config = dict(
    n_kv_head=3,
    rope_base=10000.0,
    attn_scale=0.177,
    bias='none',
    extras=['capped logits'],
    init_std_down=0.0,
    lr=0.00562,
    grad_clip=1.0,
)
Each number is 128 + 32 x the weight over its row's rms, rounded and kept within 0 to 255. Layers, rows and columns count from 0. Numbers have three digits each. The size before them is the row's rms in percent of the matrix's.

# layer 4 attention query, 384x384, rms 0.0456, rows 19-31,51-63,83-95,114-255, columns 192-223
103:111129096133079146129123137148085037140089166173181206143168103133123117087118145119154117113123
102:136095076184130097130178097157108108195114101111073090134100135113146155147154152133154141112103
103:168196165091152060100059160149175162107106147095075121168102117139114126211090097115125127137105
101:115131127145117148106067091119084120139100156117081164101104138153095150178118119144114110138081
101:135132117158125144127073142125212086121092110131111116150110168153090107161157137066107098157148
102:112118093185105162126150146119114161104147112100080183124062096142143105131104118104068099095153
099:093111157189155108100169080218129184129135177166111126198104080101172165134124152098129137152081
110:107117146184202096144175164105116113184102177130166116139145075138121130077118107113154163108174
113:140139132182138084149160069122175104112122134086111109109118135160079127133085119122132107084156
102:083116065152208115071100146123123098081163128218098076083120129137052047122079084102152095141096
105:104122166084094110195145173101142146135119142185068120086156104098120120095101096073099164150112
106:152163112091132110138125105095131112172088130127055147075136196128094083140104153105127129158105
109:076156120097069114095145089120158119148151207164127113116124073119103100100113159118148121138148
094:042165097112164179204170166166111110136136164140116157086125110127164158146113122119127123123102
098:086095168139140113147127137130114081104102100137144163123071177162164079179113145100146100162137
090:137080121146096192139117094137128141134102119154128120093191145160113160138173105083114077105165
096:111086068099125091121141110174147099130177164101097123096105110180096193169170064110145098144134
101:116178135153075127124073101113205108125126128151095129107094152108089169081094030118094115058139
097:087135119106086127165154155100111144126151080072164083213109165192103088141163138134158117115152
098:194110146107082057132162129104099112094194115104101135091182168102121174134153113175162127120165
093:126140088099167131132167072112105110143161116176126152153149104147121111113124143082157150170168
091:162143116163099118099056115121141101095165151128159071160161065140167147112157086116129185102154
096:118125155149151111117129126109126122057100143126136161186157112146102096113089136164103138104188
088:054132153124148063155172135143164083167085123200145113102134074125146117099150146119141221164147
095:151136138101203062132124126100125135165150133174183085104100131120147096119085169083141150168106
095:115111121091139190088124191140151102119118141130153140150138104095145098112140127084155090104107
100:116159110112170118199144156130120164124131098101116173126141157140065160123143119107164130096146
098:112162117129165168141180081179149052111137161140109138141158144140106173177096055167139145139116
094:144139127108127183177163089101195057137172121111173080101160117164100083156146137167168090099075
095:144107156178202159195106109143120112062147090122196127099059197111166132158150097189132096102176
108:095157103175140167081133173132218150146118131124189108115096188090168197149130115137124102110116
116:101146094110172120118050121154135178093171136143151121152124105135141154098134149164065121091100
099:157105164134013195168096165085113085126090127167096112139154142152115190144148077157177120104086
102:088091147127143135124121138114077127112126137107192097147125143124119146062063075148087089159162
101:149144138133108062164158140089173122149124138099188196141128128163115145098120089111124167169145
105:128106111072108126139154155074144130109089120139129102107057172142126134090142086159167023157121
103:149098092101156154110142136178120201145128167090134117157163119132162175155168105123150084112100
096:122101122125144102141064133115129163089098147091097175123111109096156096099162148121170169088152
095:114149089124114197090107168115101153096068128134093156198073143104074134093128153161133098096062
102:093150147164091092102101153142092158112125180157113096098106113121162092196152131053171124148149
101:150124086122112137156141100154073133159166115073113120092143113125100096118156138156106153174170
105:112156084101128142037145089126132089172126131113093098143098129154102093166097127121162181089097
097:145142141111096166108100110065143096125117136102117089159087146110193092097129168119098108134124
106:129127122169105143166086113070181100102136104157114091139125087141112112110125160164145159083164
097:098113158167151160126117143137113088126165174086107110100134133149146147183139178137151120146113
096:150116109099168171094112108108090175162102131147108128178154102109127112148145155108084148176110
103:143164130147094134123119151126101103113089067122090116163144160118137139171093116188144116117101
100:165164129158171139084122140056150195138136090144171177131124140121123138110157118083170145092161
100:133105118071155124150120139118149099116094164080131139109140100142098146116097171109120137135123
103:151160102160197124098109114124140088095087120173073123176127117122120107086147129135096066090128
101:140117151097151145124128148128080134075179137123153144086156111185171150171084148133149133082101
104:093172129125131144187144092159103047164157168118090136146160142163116067052126131099100124162109
098:122110114151088106148117167072158145125094171108089159142149182096107099122150146095138110138162
085:125093056109079108141151105078130150116167144155143110145123166089125161150157131093104168114111
073:125141066149124124122098111133159111134076117125091124149130180111145102104106091113051063094145
096:105081089134117112117108130125148155089086146111195124151123130111111150135105116060075106127060
105:152188132141149177125186158128148121135143132103128115087114161136142119120168126162172164176168
097:177149185114115110152172135115095125084090146066105118131169144120149115135060141153093124117165
102:145118133156103145113147137090095121092099120126119103146159140125139167144117095127075098117185
106:107101132130140134107088148149121160108151087127151106160127124104060113078083112097184113114192
102:100131123101174045112129092100115166178115112143125133125205119109197123135147127204125131124125
077:110191121124172138154137192147170097142170170096080186130128116146116076097122047144163125177083
090:124080044171124094132085098147139174120128167111137120140070196175135160131076083092092090131114
080:109142172088109114132164145109113122076178162182128124114106114074151149132210148162165155138148
104:168104128136123112101153102132087145109099177074088164113143124163162091100093129096099115081181
116:140093102161107097167122081112135113110109115112092082167142152167119072087056142079109129123110
097:140107095179153109127111048106120078092061166132099095108176134151120121096120097117074111114149
104:116167121133162144124126162088153176131101119151151045141139111078183111111182123077081154126122
106:114132154108093165129090084156135115094129114138119134116176148205156102097114178126110141113071
113:126127138088094115137170136157209194144121131123102113132058157099201125129151108193096127084155
103:135108169107146122132102073126156134129121116108139129103090123159196170140135068153076166106160
105:064167137125128111134118133092177104116109076100129176086080142091084148174117111162172134169112
110:080121128136133050139143150077114129119098133146129162162157092155110049070137135134142147083115
106:138147090156136145111151130102132120156165144123172177127090141089142066124192118099177086110156
105:075164080099073170151119116115117153112153151137075184118154117152111111162122151195132123118107
099:196077064172093119087128127111134131101098111134132106170118150199156177123084072105104069057158
107:100133127125131069082050139135102150143124094099192145065108157102175085115156090096116078159170
111:088131112164104105187081079102107089096126072093124152165180138112111106073141144125109146129082
104:076150169158172108108140166123083134144111091115118114165126138127167227147120137128110160149144
100:114145163156107146165129063159176138133097137175168167140132121170100103093179171114140100073090
106:048154092143111127074118136143213082147201124119171112160161151122151118106134070156135106067161
109:109186129131111097136092053152141114182094102146102096176070114057180161161099215127131200106162
106:116131129156109168066109137122119180188024165140109127111091141107111140140082081091141162094110
108:106113083061159083123094135154098100075146148148160095122098091159120127137141154117203207116172
102:104152077174128181174121182063116159207153095132134128165183176199109122119167134146083103143150
076:151159129115088179105142092137181165145118131195141112158111111084115169146120152112074148115094
085:128094126106138103104099096086123129162152133130130125120143124195140140102161124158162184148135
077:110126161086121123082167105108175144140129147163129109076093139166146130091139122100087069126111
070:134115131102159148107111130117127157161195146115148135154163162110174147171183140127121140169161
093:107120175162156068145126115164142075136150145150102155091171133197116130118139126194116147138163
086:068131094178100182119138145108117133148142152137106083154107137161211124109150111144065136153149
078:183105127085142111090135121111135169120132130129112088143190144153118134100097079134154153090181
081:195169064137122072110137102115111100088164078094066081123155110077121111075125126131178180094116
087:110123132161144187159108074154119111149051136176153079142151172137083167155063080158136136128138
081:105107173128176109129144152193059099165107160107175124149139077126066121073111110130124069120148
081:110127073120116154140089118118104110147201116132092135145133099162118157179169136149155146092095
071:131120152178139148179045075113123140116173127172124160079126150168164131107112141132100149166122
075:101131138108166100125095137114156120140118111129103148124138119164060137103129134114123126146079
089:124133138178106112167110117212079055130143184090083096106112181153092133068087135148160110110120
085:128153103115156111205104144113164120106139127106177134156183145172205137121138095106142136091066
081:149124172146108095106126102170147152154166105082108146116102189190208108129150088177091168100150
078:110127162159141080147137123219140145146118128124125127112066127100163148083160111169102082118140
079:129086095157166142092067149148067207133156138154131077137136156111112125172133103195142164103114
082:135121118095134108136142133109110112088064118092109135148135113045098093149095102114095088187129
078:139083172126141128149175125157113145152175157162092106103144137159094071117163123125122090059117
088:108165171119106069109133153116130080151181159145121125139116137091166108154154163146146113156146
083:153158165103104131120114079067099108121139104101178068135172143112116169147146144144148147154076
083:105100062111104123156152101097133142158124168118108108104180186102210126132112082061040114129091
084:132166093131118134115150080156194161096162119084161116080147161109113150131117132119054125153194
076:115119121159126167181099095108136147124054116124115168129204136098160121143168053144102134136061
088:068090153092135070081101096156136072136142106086120090126159184106173129084095071141131157143155
072:163181093121123156114125058119131116163083179199103098136111141151118151173069129071123119062073
085:121132097116097115107086093079191084180142123146122121104119181127124088113121100088141135152157
080:102147114121145076184110126128133098137075160129112105158114073104157118117116162146017186143143
078:122179188102145124111128118095139117101061110150141153130111098044128179111099140111147144028122
080:063115123133155029155106118143107112145142125170124072130122154139117129143152123135157145109095
084:106150116124143198045141137046118130114124103153109089176162178201072158138124175146097093128117
053:099152107157121166114138174131094146167065144156105177120117100165138106106108099141121100119116
051:112119149121183110141114122163134136065160103138110117129177140115096145079152086159107121094134
047:105150100134119131138112123097095146128109135114158137149133126117126134162133170150120081150103
042:132141136089152144129117137104173146112121132115126138127106165125121100129109127123152176144160
074:151202121157090140139129127133094107121104159107116105142157156153163121104106117192072112165125
100:104105110195058151085133090128103078093070122156141074121132137125111122140110068137108149199160
140:121124128160115146095122169129139144086151086159156120165132158071075134070085098135146142102212
140:116126120095138058094120075128101149185142116123119138101181129131198126162124164179090128144114
055:146115173124079128172140116160140113089094108134129091096094106095081123089135143063133124148129
052:175161138157131178119117148168157128098182120118106106125088173102171135134184142133131135151144
049:160113172132120171113123101050182156073075139188120113114119149111128049139152133115133166099153
051:137164154116092100107121118157037127164149113110094123125107103127109086113100134165095086147134
071:122163109174082112154103136137107054157086150150126100168132102163142072152083118062111140132138
096:108094114172085098146092086162108066106056155143112100100113111161116117121161115113089119128147
136:105177120136143128134155155082161165120101154135145105113139144078152076112163140100092133136076
145:102137191123122148129125098131112111113110120136100142119164148227149102137102140114057131101100
154:166125156100096111126142136160205159169107120154141107160097168085197102138165089196125089081167
140:144049125135124102111045101138158099147162081105172103124120117115159158126159088117091168094126
145:095176128138113151131127151108134095067112083120123177128100159096098132146112132186203119154098
147:074128154112097069125129166133112141092104115142150145124174149115110058083122121162115162086071
137:192146088135139160144161126108127117172150170110130175112129110043128095146191136133155082140159
130:075158126106064170138133118131094115100137133158117177127183120089149104155075187195146131126108
139:219068077165067145135151114130160125102124133123103097160139125178140125098113113095109121107112
142:108154128104101150089097111113102129206106075111166125076125131072185043121168104110150078183158
150:050089090142068133216066133116112115065082078126116134123125119100128123074115128137130119127119
141:083135140094142083084116126146078163128068078121092121162161113157188225137121144123113138115120
147:088124182176104124143106072177162121174112142156175144121133134175089081090165188103135101087098
142:056131102159125076112102142099210081174178135094170128113150164126157119119125099119137119061144
148:075171087115097082172097113132162151165093146131110135182106143096152154148113162097097171103166
139:133137127172127150136107155138106188196074120179146134082123089056139127134067111087127173097123
154:129143074059146114132125158151090090104136133166115117118128094144113129127135143135196208129133
146:112156109173087177165118182054089130200143095119165143167144179206145117118157143133124086113148
100:068178098124109123105141132132125125162133113080134153183098137135131102161190138148138157130125
122:093182068139135105107096084181115212112117128145154143187145133079097115097040142171069176078097
120:142138134155100143133154159144108145165107135142122161054089105139158163144104120108168128172142
099:088132152094195110146139098134126157124120166123188105166184170128160082127094136161078123150135
079:142096139075166136122129111113127097092129131126166122183095093107174117114122084190095139128156
078:153155149182151120098128104189151123122153135116155113091073186137145123132173164179002158150140
081:099104123141084136119152125123109191171097116149173113083142167108132150114120111090156090075157
086:168115119105151110054098071175115115096094130170186155153173095185140167135137052144119158130110
104:086173135122143127089099124116133130157100178146100132134086065146149112124179150193182100098105
126:131106115070116150112169123146142082116111123111154136139117106190127146140153101131109048122117
131:091117125187096122149097095136151109093101144179121123097154117115083170187162162107156162121137
124:141171082125156114152117116110137153147079145100059124143110190104136165070092124139158096159087
100:143159083137103101149155152176148103140126154130119103138104136133121157045103129134162066171089
090:145112119158114137112096133125105111099113158102086113130088117134083155056136125110074061147175
088:097165127075166112161147128075157144094060154133082089097122131104155119093161159092110097132076
085:119152167134160064109143096074130052176120079133135091152098136118167149158124114199151094122132
087:101124144160150110195088132159190123078105090132159158116095166120111108148107103173188145164122
088:141123127134124137098145154114160162162204163082157157132203145157126103098125085149115164144139
083:130110139134113124083098216126138146069189112165082134084150055062146102174142152148164179147121
080:105175180117091103150109141182158147155128084135173073106165134125149106111149083187098154172116
091:167088137093099141116104140083120142136178157144117192162130123134124103129200117161168060140196
088:013138128113122150149103101105153182113119148128147195071168151092096125171119224147175104118055
081:163152123144091133135184081089114148166138132147141126142162140088103143115080092135169090119176
084:131129122094133187097095123112138092241098123163129187130156149147145171129150090120096120108142
083:113087142145092119137128154164115102102095149120139100139105111107152056142126142154126150150132
090:080168160091123158096093122118123129158123121071076180099115174143137178121131147195108114199176
083:156096132152185175176084119139173118160161087112167171074179111167106105095142141136172121100154
084:082115138175154153071084148126174104132117115103151166071130163087116119139158155117106150094123
088:110183141111110105137131124093130102143045144163170081121132127165114146165140159110096157141133
089:125130118155133150135169162119161135119097128129153092129132117077142117136100101095169155177124
083:146126117128127131067121136133121158100116142160101131158091177186137109155152083113155166095144
083:085124120148140060055107179121105126196129119125118163097143142151165075115149112128123122079167
# layer 4 attention key, 96x384, rms 0.048, rows 18-63, columns 192-223
085:111069081073169144160141159140142148154119136166097159141136169091122145093093185176086142089162
092:066069116135164153149157101138171107147144103125103109164121103124131186146113131137154103131135
089:141160128129134121180108157105124147078153066104170161083093160154146133094085178133042151175127
090:140113132148127144106130209095090162126146119142083103123149127157131165129180131181144157124146
088:158125154100114118160117112090113151131143135173173197101160140143141143168139082164140168126129
086:134138170154112143172074127151136121109163116089076146139137088119136113146180152127152101129143
092:137063123128170130143100128135168181097146118118128114196129147151178105134149153121184127156118
089:162176141129088127147169106116137105135120165160102138202138142115117156113114166165171130113113
095:105159100112108156091205093168105091115098079088055083066120134121119163117143171128169122152154
087:122114156135123160156166105125151123151135102115199148078133175145157148123097152141165162162205
089:127127107198098202144104142150097146092104126095170101150120209119116117127137148041074148143183
092:091121096141139117108107131161193122141138050130119126160161151141147121081143125060132107125148
091:117135166131118084117196111087124135162180080153112127136082111097130114156138140034094187087144
089:138108144100119105140137113122169105110148102070118171088141174121162207130135176130070174137127
042:150122143114092122126130187125136096184157168120129086180131167063187129148119122108131106135175
060:113154192122099140111114144119159099161132098191110124084105101145124115149119123072147115152116
064:176162113086153118081145117146105133126106126112134096206150171097074139119134086200180144152157
061:153141105134185144204082127097104158106155146158125111132185108114140097095092180145162122142039
072:136130134079067172131125180147072125119103185140123181129153148161118139155140080123131101146182
084:170125137173074184152085163144133119096094192107085188144106123114174202070120118194167097118135
127:164080123111119134190116137100195151063102189111118163104164138091165171149056119080171106124128
132:125086152136179116129109104141128168113148102125106146174164148147170115120124187123145130121063
047:088193119083148141100112119111099125194099104089142144159112134139084142086135115109128118141068
059:097178160125095058107155087101081135130081108152129164168116114136097155161133114063091166108158
056:138119144142161100179169115074138147164163092138163153030141102148132154112093116129147112172125
075:145160133125058213110150178082132121125023131107100120147110176107070146106153090118127110123138
078:097155140109111164130159058097203107081100070116167097114141140115093095195097117083110126149149
132:113135133131140153148115183155087135115171094153121107142156116092142107165142108141118103119113
128:128140080093106185117171161121133118106192042117157084190158151113115108111100112132109130099165
127:098140107124125127090120168175144100152139070178095091102107147139171146080071135147106180112065
130:138086179148149174149155109170156080123097143070098106106102086128126122144087118109080127084143
127:088147166160103124164145132065170151160145147111132122118112141114094093109112116151142188151148
126:095069144146128063131179139136087173130136119113173097115134102100123115156134103102068114139089
137:098096079159090116118198115103130129142141125129099071109130132176110102126155165109108133110077
123:160143073179099099106139144137098130123160130122171179153139122152097101128089094128132160083102
125:091100107091118117125150118102124203100133156134147120074181092156190125073132129119127155087087
132:148091146164139163159104113120173161101178140149116106116134183157140100165091092127119117140125
129:064181087110152097091097111081157110151125170091125161135120107095117156173191178103083110133186
130:138145132114106112236104182108139115115121132141169100108155144134050131123147091130153116113156
126:063132111130112094178195092128071208138066074165192098092126092129088156151113071138136139137147
129:123165225106064081118154163137193121145177079142183157052116099163104107131111171131116151111153
127:126151120151139105069073090175156114102124163049150128095159096082154081121200139186146103168105
133:113097155076105050078072121135081140183100180096094056113186130117181147149161119182091130124129
127:157144120141157174090055126114117150135158141106099072106105132065136152121157104066110136090113
134:071171105092102184129098090133111147151088138120101109149171053162175135098156117103163166142172
129:119104076135133160097140159090096135121130111103070123167121136123141145147135115176036171127123
# layer 4 attention value, 96x384, rms 0.0467, rows 0-36, columns 192-223
107:174112096173102140115077123154101074088143098121148125137185158119116141125154156167097162186141
101:089127074183091143162175126147171081130121124092129147081128106163151132119116131126140125158088
100:101119095151158130178130108148112167128149112217124106140120142090179125130169177134114141104156
118:181181099162094127120135138163108120132164121095173124137120112135128146162134173116064136144117
097:131128097105117146137169128184181121112142088128162106121132095077104113191149141194132171182094
109:118085126104082098119100169107094153151178110165089088061127120102127066119084108152074122115127
105:142087126123186116155086152110139091108108086156081120109133160117110086150097092150153104082120
106:105122125100111164123154133114155168131113163128147126065122120167055085184118111124126111076163
101:175122141127121062100150051126083158131147126079089102102147147143150123150116143082148074018126
101:117096130138192158190138133090098118153128097146116182150178144129110121141095127152163074076111
099:118138148110093176182142193058192179144164140092149133052184119118077096170118110145111199089115
095:171086096162110156126110161063149137080151159122148033095146175159051128141123137160112138160133
109:157114134133141104175082151135111127131122085124088168176138101112076126093130158150146144132140
107:151151107100131092131113179125135115104077165163141156130085165089111074076130138109148107190083
109:095155158074121125117104121088200137109099113093074116153144151115092147073124157166118091127076
109:143133101108104148155080076163153109114096087164172098121128132124166119091141166173059124147191
102:122071142187135128102152153119085149106136107055100165176117147128170200169169158169147181172142
109:134112213108171147140135190134090112076113152151113115136131132163110087105124146108183150050102
108:182151146065066081151093177118108094105073102142106072116103114187136087133118147124142109119168
107:107111141109114075178134068125108120119117158171149167144077129152148137164082169132138111200156
103:148164088086119095151115149130118154123130144063147074094081119093096089136119204158121173140145
107:195152115122140091118098137128175136193132136125165193101161133133120174107098121186135119110094
102:106148091066159103103144188138166161148156158181123139146080109094124105115082125121166138084159
102:165119102152128173174156070168109111160105104153194123170061112152165124106155191150163056120110
103:162092175167080130163096159131147093135061095095124138138087141157175157074105146161175151098081
102:089157191109142117095139090080182165087109107157128126126130151077149089145103122113157127080139
106:147110146089103163156111115153113165175138114110150135118074121050152099181079131112143158094090
099:164051122177103136109130165110114095137137132159193098109148095117133151053159086121099140136160
110:145088117107161148122110178093129129139128117104096096098110141119154113177099066117161096127135
102:064111150097161134124169171122057156140133118151149140109081203138093125144152160112134130114121
107:129134092110110120107106150135077090095142136085133185069117079157132127118067194129121149132134
101:092165093115121146086170093198112136090140113123097120122187131160083136138114071144160086138143
088:134066095190077124155115115104114099136088122147118082084081083141105105131120152138108118157148
084:142105149138091127110104168142143067151108125130098116150097160167133121133107139157155115158176
083:134081094136154128096120175119161122144102090070068119138134165134173095146050140098147126167140
094:127087152109172178184181162107127135097114092089094119097126141128164180171175041124189119092157
090:161129153142143142125127143141077207138107081172057089065147088129126104149122109147137128128086
# layer 4 attention output (transposed), 384x384, rms 0.0838, rows 0-132,160-164,192-196,224-227, columns 192-223
110:144074063105122100079097150117140154109191117148134137182103147100110096117157175173134142074124
117:091124172126124095090087092152118116144128166171190203101091110148139115159082149129103099109137
109:119161117164126099106125105123122154105145178107113127105155029107133131104127100142112125095090
099:234128134098121151103171136111142114124176178065077056202090101086112114122105150093117122123094
108:147165183122121136165078174126194124123123087145122181157109099092156117142142173085143070132102
115:157133166090124108149084048129171069156161144155087154170074109137104139123167138142082110127201
103:134126093156103117181183117077066167083165102089095168087158117118155108093104106103160139093118
106:078058153100090046065156177125109137193173145056107135134106112105112080171145143116135140093118
111:188083133164166141122087103101129146116140101123106124153201108172130160172168180138091208129128
112:082115136157125125087154201137140109116171115128130107169079132140102181110135088053077104121115
109:073154105146126133125187113156236138071122152109138109146158147102206157137124148096146112174151
118:189100118167146159218168117144128129158148145189167134049152109180128107145101078167176138150128
117:111120150135143165158163133158150084143155127149097088145055133119117144189068124115066131141150
115:169150131091143141133120120170116086130132042160181118142145091135123110153112119142160165112174
108:106075111090138122132147152171140109159068150133111113133113149131106118100169107124131172121131
109:042157091128130055143067166098122120193124070153087163062139101143151123114143111124161175132128
109:090196107075143150125185118100127151196083176156149122161101148097101106109098071107207122065187
119:153154152102096074119144143165093087160154126145139130095211075145093160119108121159122070110061
106:133154186159134085150154038184158095098107095155166129214092125163146096181165141099082138137099
107:113079087097181106125106177095153075141166100173168120092149102137116129117135071156156155157156
113:132174114099150117112089152179190194125103131095133183110142121144114096084166161085150159095143
115:110141169134173168125136152139135117168135089157111134115138147093130166152151086072170077135185
114:163131166120118043075144133090129161184134157112120108142085135149143126194134142143122130153124
110:158129134176171107128165140136132156128100099101110153123110115144092126113137079154121084152073
109:121174148147154183152109131107110142162150134105150161135130147142152128154121082129071178108113
114:098152193119146102063133089174150064143104185149146149076100097146047101208161100115089096085159
116:085206127109135153158121090129121166162074088147169108180140141101027152191107145105113176100221
113:104170070137111230117085178075176158140125134134088103112100111103074097126176119147122117137148
116:101123121120150136063049082145146146194078129094160100131175083128081166160131177113130128134155
115:147135150141120135108119107115108122131045099127138114110159115172141152155180135124191137091141
114:041151069128107133072092150087135137125117127126141132189159131138184069097143136107170139158082
115:160084098128137115143147161125142146087134179136161138125138071138068139139188110115198099145149
099:087120161129154154129136144145141122104106141170133113074162121157140103110114083093132165144097
095:141156168134119156102146184056123161116133110131076110155156106077141149092113104150185218158116
104:114114153082138116114119136093168141150105158088150186132182135112086147060081119090237108134097
088:070139139152097155147087167084114113091092061142063175123128126148150069147158117156166104098161
095:124068102176137181132159113106110093147097132151161170141157120174094140046083197106139099127140
095:113127148168133107132167087140201063111083170154087142134163164113118156177116149125162161123128
103:138162176136066162125146102155073131104144144124138111162099142143075151086153195151110105170123
093:175134105172140131111055117170147076115121115142148143164089168139159112119113134135166120171146
104:103167142128128180170143135155131114122142138192085137072112073104125185081139146111132108182111
099:109111134133159086116070151144134146138190120092126100172125106132181062097112195149121128109130
096:159134098122169123110063110132076124185139127153126115143134120119143139117118132058171084150107
094:084177181104133103156188155120120116154142079092114164151079071062087103122124211133141110131055
095:091182151211125129105186118150105118101212162147121099163146137156135115121147155114161134138080
093:113076145136121087145173042156105090141111160141127151112156132105090118158160145141113087139170
090:192110105181099138098143121120031163158168167116134138062142108190154186090137122150097151123186
096:154130161140167134111189121110108161108169144153122132098117134115157139117124137126224057097062
102:148177144162177106106077083153111079131136175164156142102097131142130076117089126092112108119070
106:115082142113087127102165099065159151155149139104117092121081174063173118099143119125092136136158
106:159110104134115157107063155088123146142191146126081165082107154073091157101132097116097114170128
096:195130132105092172116137146178132155109140099075122099166160128072065128122098125104066110132141
099:101070140167156125133092106126141039155120145191113123084142145140171180128115139165163100078116
102:142102147139135131075217107082147098106210174099098142122120144111153125117138162170119196142124
103:120112141133111148197129101060135115093080094095115179133184170184103160054149137140147107099133
099:070101125104095146073115154111127135191154119128130130099180131110083134135140132068127126103176
102:122086101143140134128199122123159148133085124169197105113159155165056074113175136096140114162161
096:144125050144142157201124165117115139123114142146149059141116112171159156062165172165126173168134
094:070108131171104106069159186106105111109111180122114089125116114185199163125146095183137137127121
093:192130145095124128168155099143147188137142148124123110159117138144110177156110119115079072148097
103:133157164122092152160103086107092093136161159177135174140125129148098073096175163134088105144094
096:089109077182181126165096150168120112063149115088095174123169119107134104094161169099154142177123
095:126082137148158075166122099144141109121123145112163123162125117091123060121162163149134099113154
094:136088110107101124132159086134095159156129132163152107118133175134175137094169132132113218100129
097:083106151159094144152153107119117120108107119154049139138123094062123159142106150082191179169099
095:125099151168121171156125155152128165133177151129125063142128114120091082108145070097101100121163
101:097137141132096097133117183160179132151115123144120137114102158164136162214093094166115126106156
104:134114110120155062119089094149212156103129122120094130118108119170120201132140125148114173144185
107:105066089067106101120164114120122121117174166085103058099104177079086147112148081150137167102108
098:127204127133129142108093136138122169108064117099227192124102101162206115102090159153156185138132
096:161090191114162126119163161120149108154037129115169104137153124210127130123124097151072130057175
097:103153101136095124125144113082162193136104096170080092051131085126154156138097152126113097156091
097:125148156096117089144171143154096116125120101147181117156087111118144040140130093152118059171136
108:143128110149079148153151118139166138134066177079126095094148137092083089103147169132122175144182
097:161096090083095128130122145130101101146095133173115150119085177124120126131075128169128124116163
091:107121096154123122151074164157145114132097152106105137165133134139137146102109085092131117169102
100:162110116085205131134131140079097122134114117081123130074153132074183131084124073141112150122101
106:105105113142015144083138115073092158167127169057124151170094082104133147107135156140203119130076
103:142119147141178117177152160122145135136207104121141107120137123130196090156119082081131145146084
097:193166097082115174085149114161121110107142102141210086168102105080086062099138111175144146130117
087:135086163148119143095117123123083143159108060137111135127128109160143153159156172201089193151155
104:091164127183150168130066097157137152157114159221121158143114126103079171134131121120136148194141
106:089156089080143150126131119142126138165094091125131117071125097134144167097089113086123093095183
102:099116162132160115082133086139161147142159141186118118104132162190134134136124133154144124081114
094:138113092141104144142150067125087141128136095112170130168096125104108127147128096173102149140149
091:112067097157122165191081158159179152173051195162199118071090141114109106132126119117125154140048
096:177163062126229140164152108170100133137210118110154147140119105128062137114124073103108089142078
099:173140119143166072132121116104126091098186180118177147173075136087159108122108151127140142129078
099:124108114110136102098108140080153124178139162122030136169128069061120151134146160142238124127108
091:160136154133135155099133175068130099115163119083105172124120082092150122157077110153117158145112
093:140077104149089154125165160133138105140125122134082121151188124130084111084147108152093065128130
093:096186096125161145130174079136077138153174130143196152114122114086176120106158129111167159136157
100:153127081147139103130144152214110120071129105106114164111087162126186112144119088127167129129141
096:122130127141130104103121140168125129159089149142242129169081117139174154137140126126050092174156
096:186220116104104131133151066178144053160144124125138086096082149170163194092125133059097153142137
103:146216125105140035087068160147159141131141117122169109127133126081163143155105122116137084072125
107:147194130109100123097083112157120140128138164063092122101165139133142127157162188123149116096102
103:185137101163083181114160044129186109099119126090163163079146193144148150147159155118136059170141
102:119099145105125139169107132123157162116122081088094111151094123198147094110131174103131113140136
116:163114114153174166072146064157142125158110104129195106145141140114101166135166116146046124159129
101:102155155076098091104170086175123097122155124112058080070111073119155148149130113131120182130138
103:100100117122162128097077146104117154194136160115068103121136105135139091087128105161109097140108
102:100132109125180135146079167117194120154197082093145118119111079123142083103130104141133116070097
100:211123125135142149152145093092142118090137195128207169081147113171103084120116118133058128144129
106:126093111154160099119143152036160142143107105083132134098100169204131091130150113157132093108139
096:159141107110148130141109121108127132069103103194086174126177140085122203082099109142118126145091
102:125151127060116123086179175113113120112131119127123137109104133129129115137124137122144102125076
098:140083096146147152179148091135148083103140098157155128110191158099159208127134108110131155154156
099:120124190101128098175130128160174125156118097094130171115185123148120122158118129200128151148167
093:112128099176136159087090184109194085145123146081126117091145115108124112113098093112110151162113
112:097195165091129113133155106101184094134153120184087135134130130105071065123107167136135130122075
102:136153131174100144115090070130075116158059185099183156149122117150111188138175151119067190083185
104:170090115133111083151223122133146116092131111124150149083149124117190200151136076131127178152189
100:132071086120150126053107154143146058119122155079121121085142153192097113107165151128061119092156
104:101147143109026142159153116146148052100080139100110100155149115148101097172174166146102205114124
105:171142128127132120111114107103115071101083126148155173131052144124130097132109134176115100117155
097:118154072111122095091197148115152189110112134109153080123158184107101101116141106088139112166124
100:131157115147156122149111149102095109148090115072168145133160077116104120123158137129142048114123
103:120068099133139088097107131170157145171140112121094159104119091084146089154114176182187143137137
107:142118130053131122121129077113147127116038149052100116052150111126174145142157158176145138143186
107:087143201133112147111106078151153170133146127108129112075118132117196187087072104138161121101116
096:118154202092123065111136118136113162131172118106103104078119120127111041144144087074154109123109
097:194142124090161147151106133083160178172126114140140195132082141086102123188127160102169078087097
100:114130107111108177088115111106118060086068134104143109091121191119129121148166139139121106123155
099:140096145161111123089097149137167125151169131132148126154116138098167137084142101132143093137144
095:124134113125148165102091155165160131117151063138098148095074157076173133147107139144066107112146
104:108094136124186053087168088118104148125147126091133116093142148150127138124111112129105149136118
096:112157146137079129151113153104126129116157081110148114078125115201084137113139121162171098161154
117:144131137136154107085119053203121120089081121129168114104146138078169106088095121179090169178149
104:119075125131116146091079148093120067143135124113139142116139155133091118088114158092067113143145
091:097091118118158126178080105130067113081158223086117127142174134178144164098137051130123126146136
108:137093102101143173079063083126106109125185127114149143107074174130115140106136158153116101121125
107:169092101151123069150104061110110063130125140081141113099165130123164093112136094168077107112155
095:121176111080117143159102121123149125144177146104120137114193142150169101170188069079134199051080
085:077127152150079127152142143125165173109187127165109180138108102064123105158148112151153078105233
087:158129079160113150094120132074146144165132095196124117085116131066101132128159156114104164084103
082:073173093129149135112135163159109071119165122113156095171113114067102091065098111104126108133132
084:101134093085128134159175140176120125126141144102138153176100172157047135121109148126139138120099
096:240089109107101143093158158135127130170057115168137106121080077117111150161155116142112117160113
102:166117111068086077187157163100126094141097118097135075111100109157149146179139109066150181161101
104:117088137119124133199148146147147125157160093071197105097131077167086072121155159039172076185088
114:167124135141125131178134126049135159119089104141107189112187173159206115178183126148131174104122
107:155170172166140149112068070107072072138115135159120100134021127079178148099146151204118085108135
096:076132149168146106165150152121169133125129138135094160108111123155132155095166196141119086134093
083:074168161131085172086118175163134176124067149089126100130197166131091118156093162121151131146098
098:160113146078086077114153129137139162166062147172088101129139136199184201115078092160139154106169
088:151128147089142154091148154160120131166106178139086080152103138089133151119136140121136125133131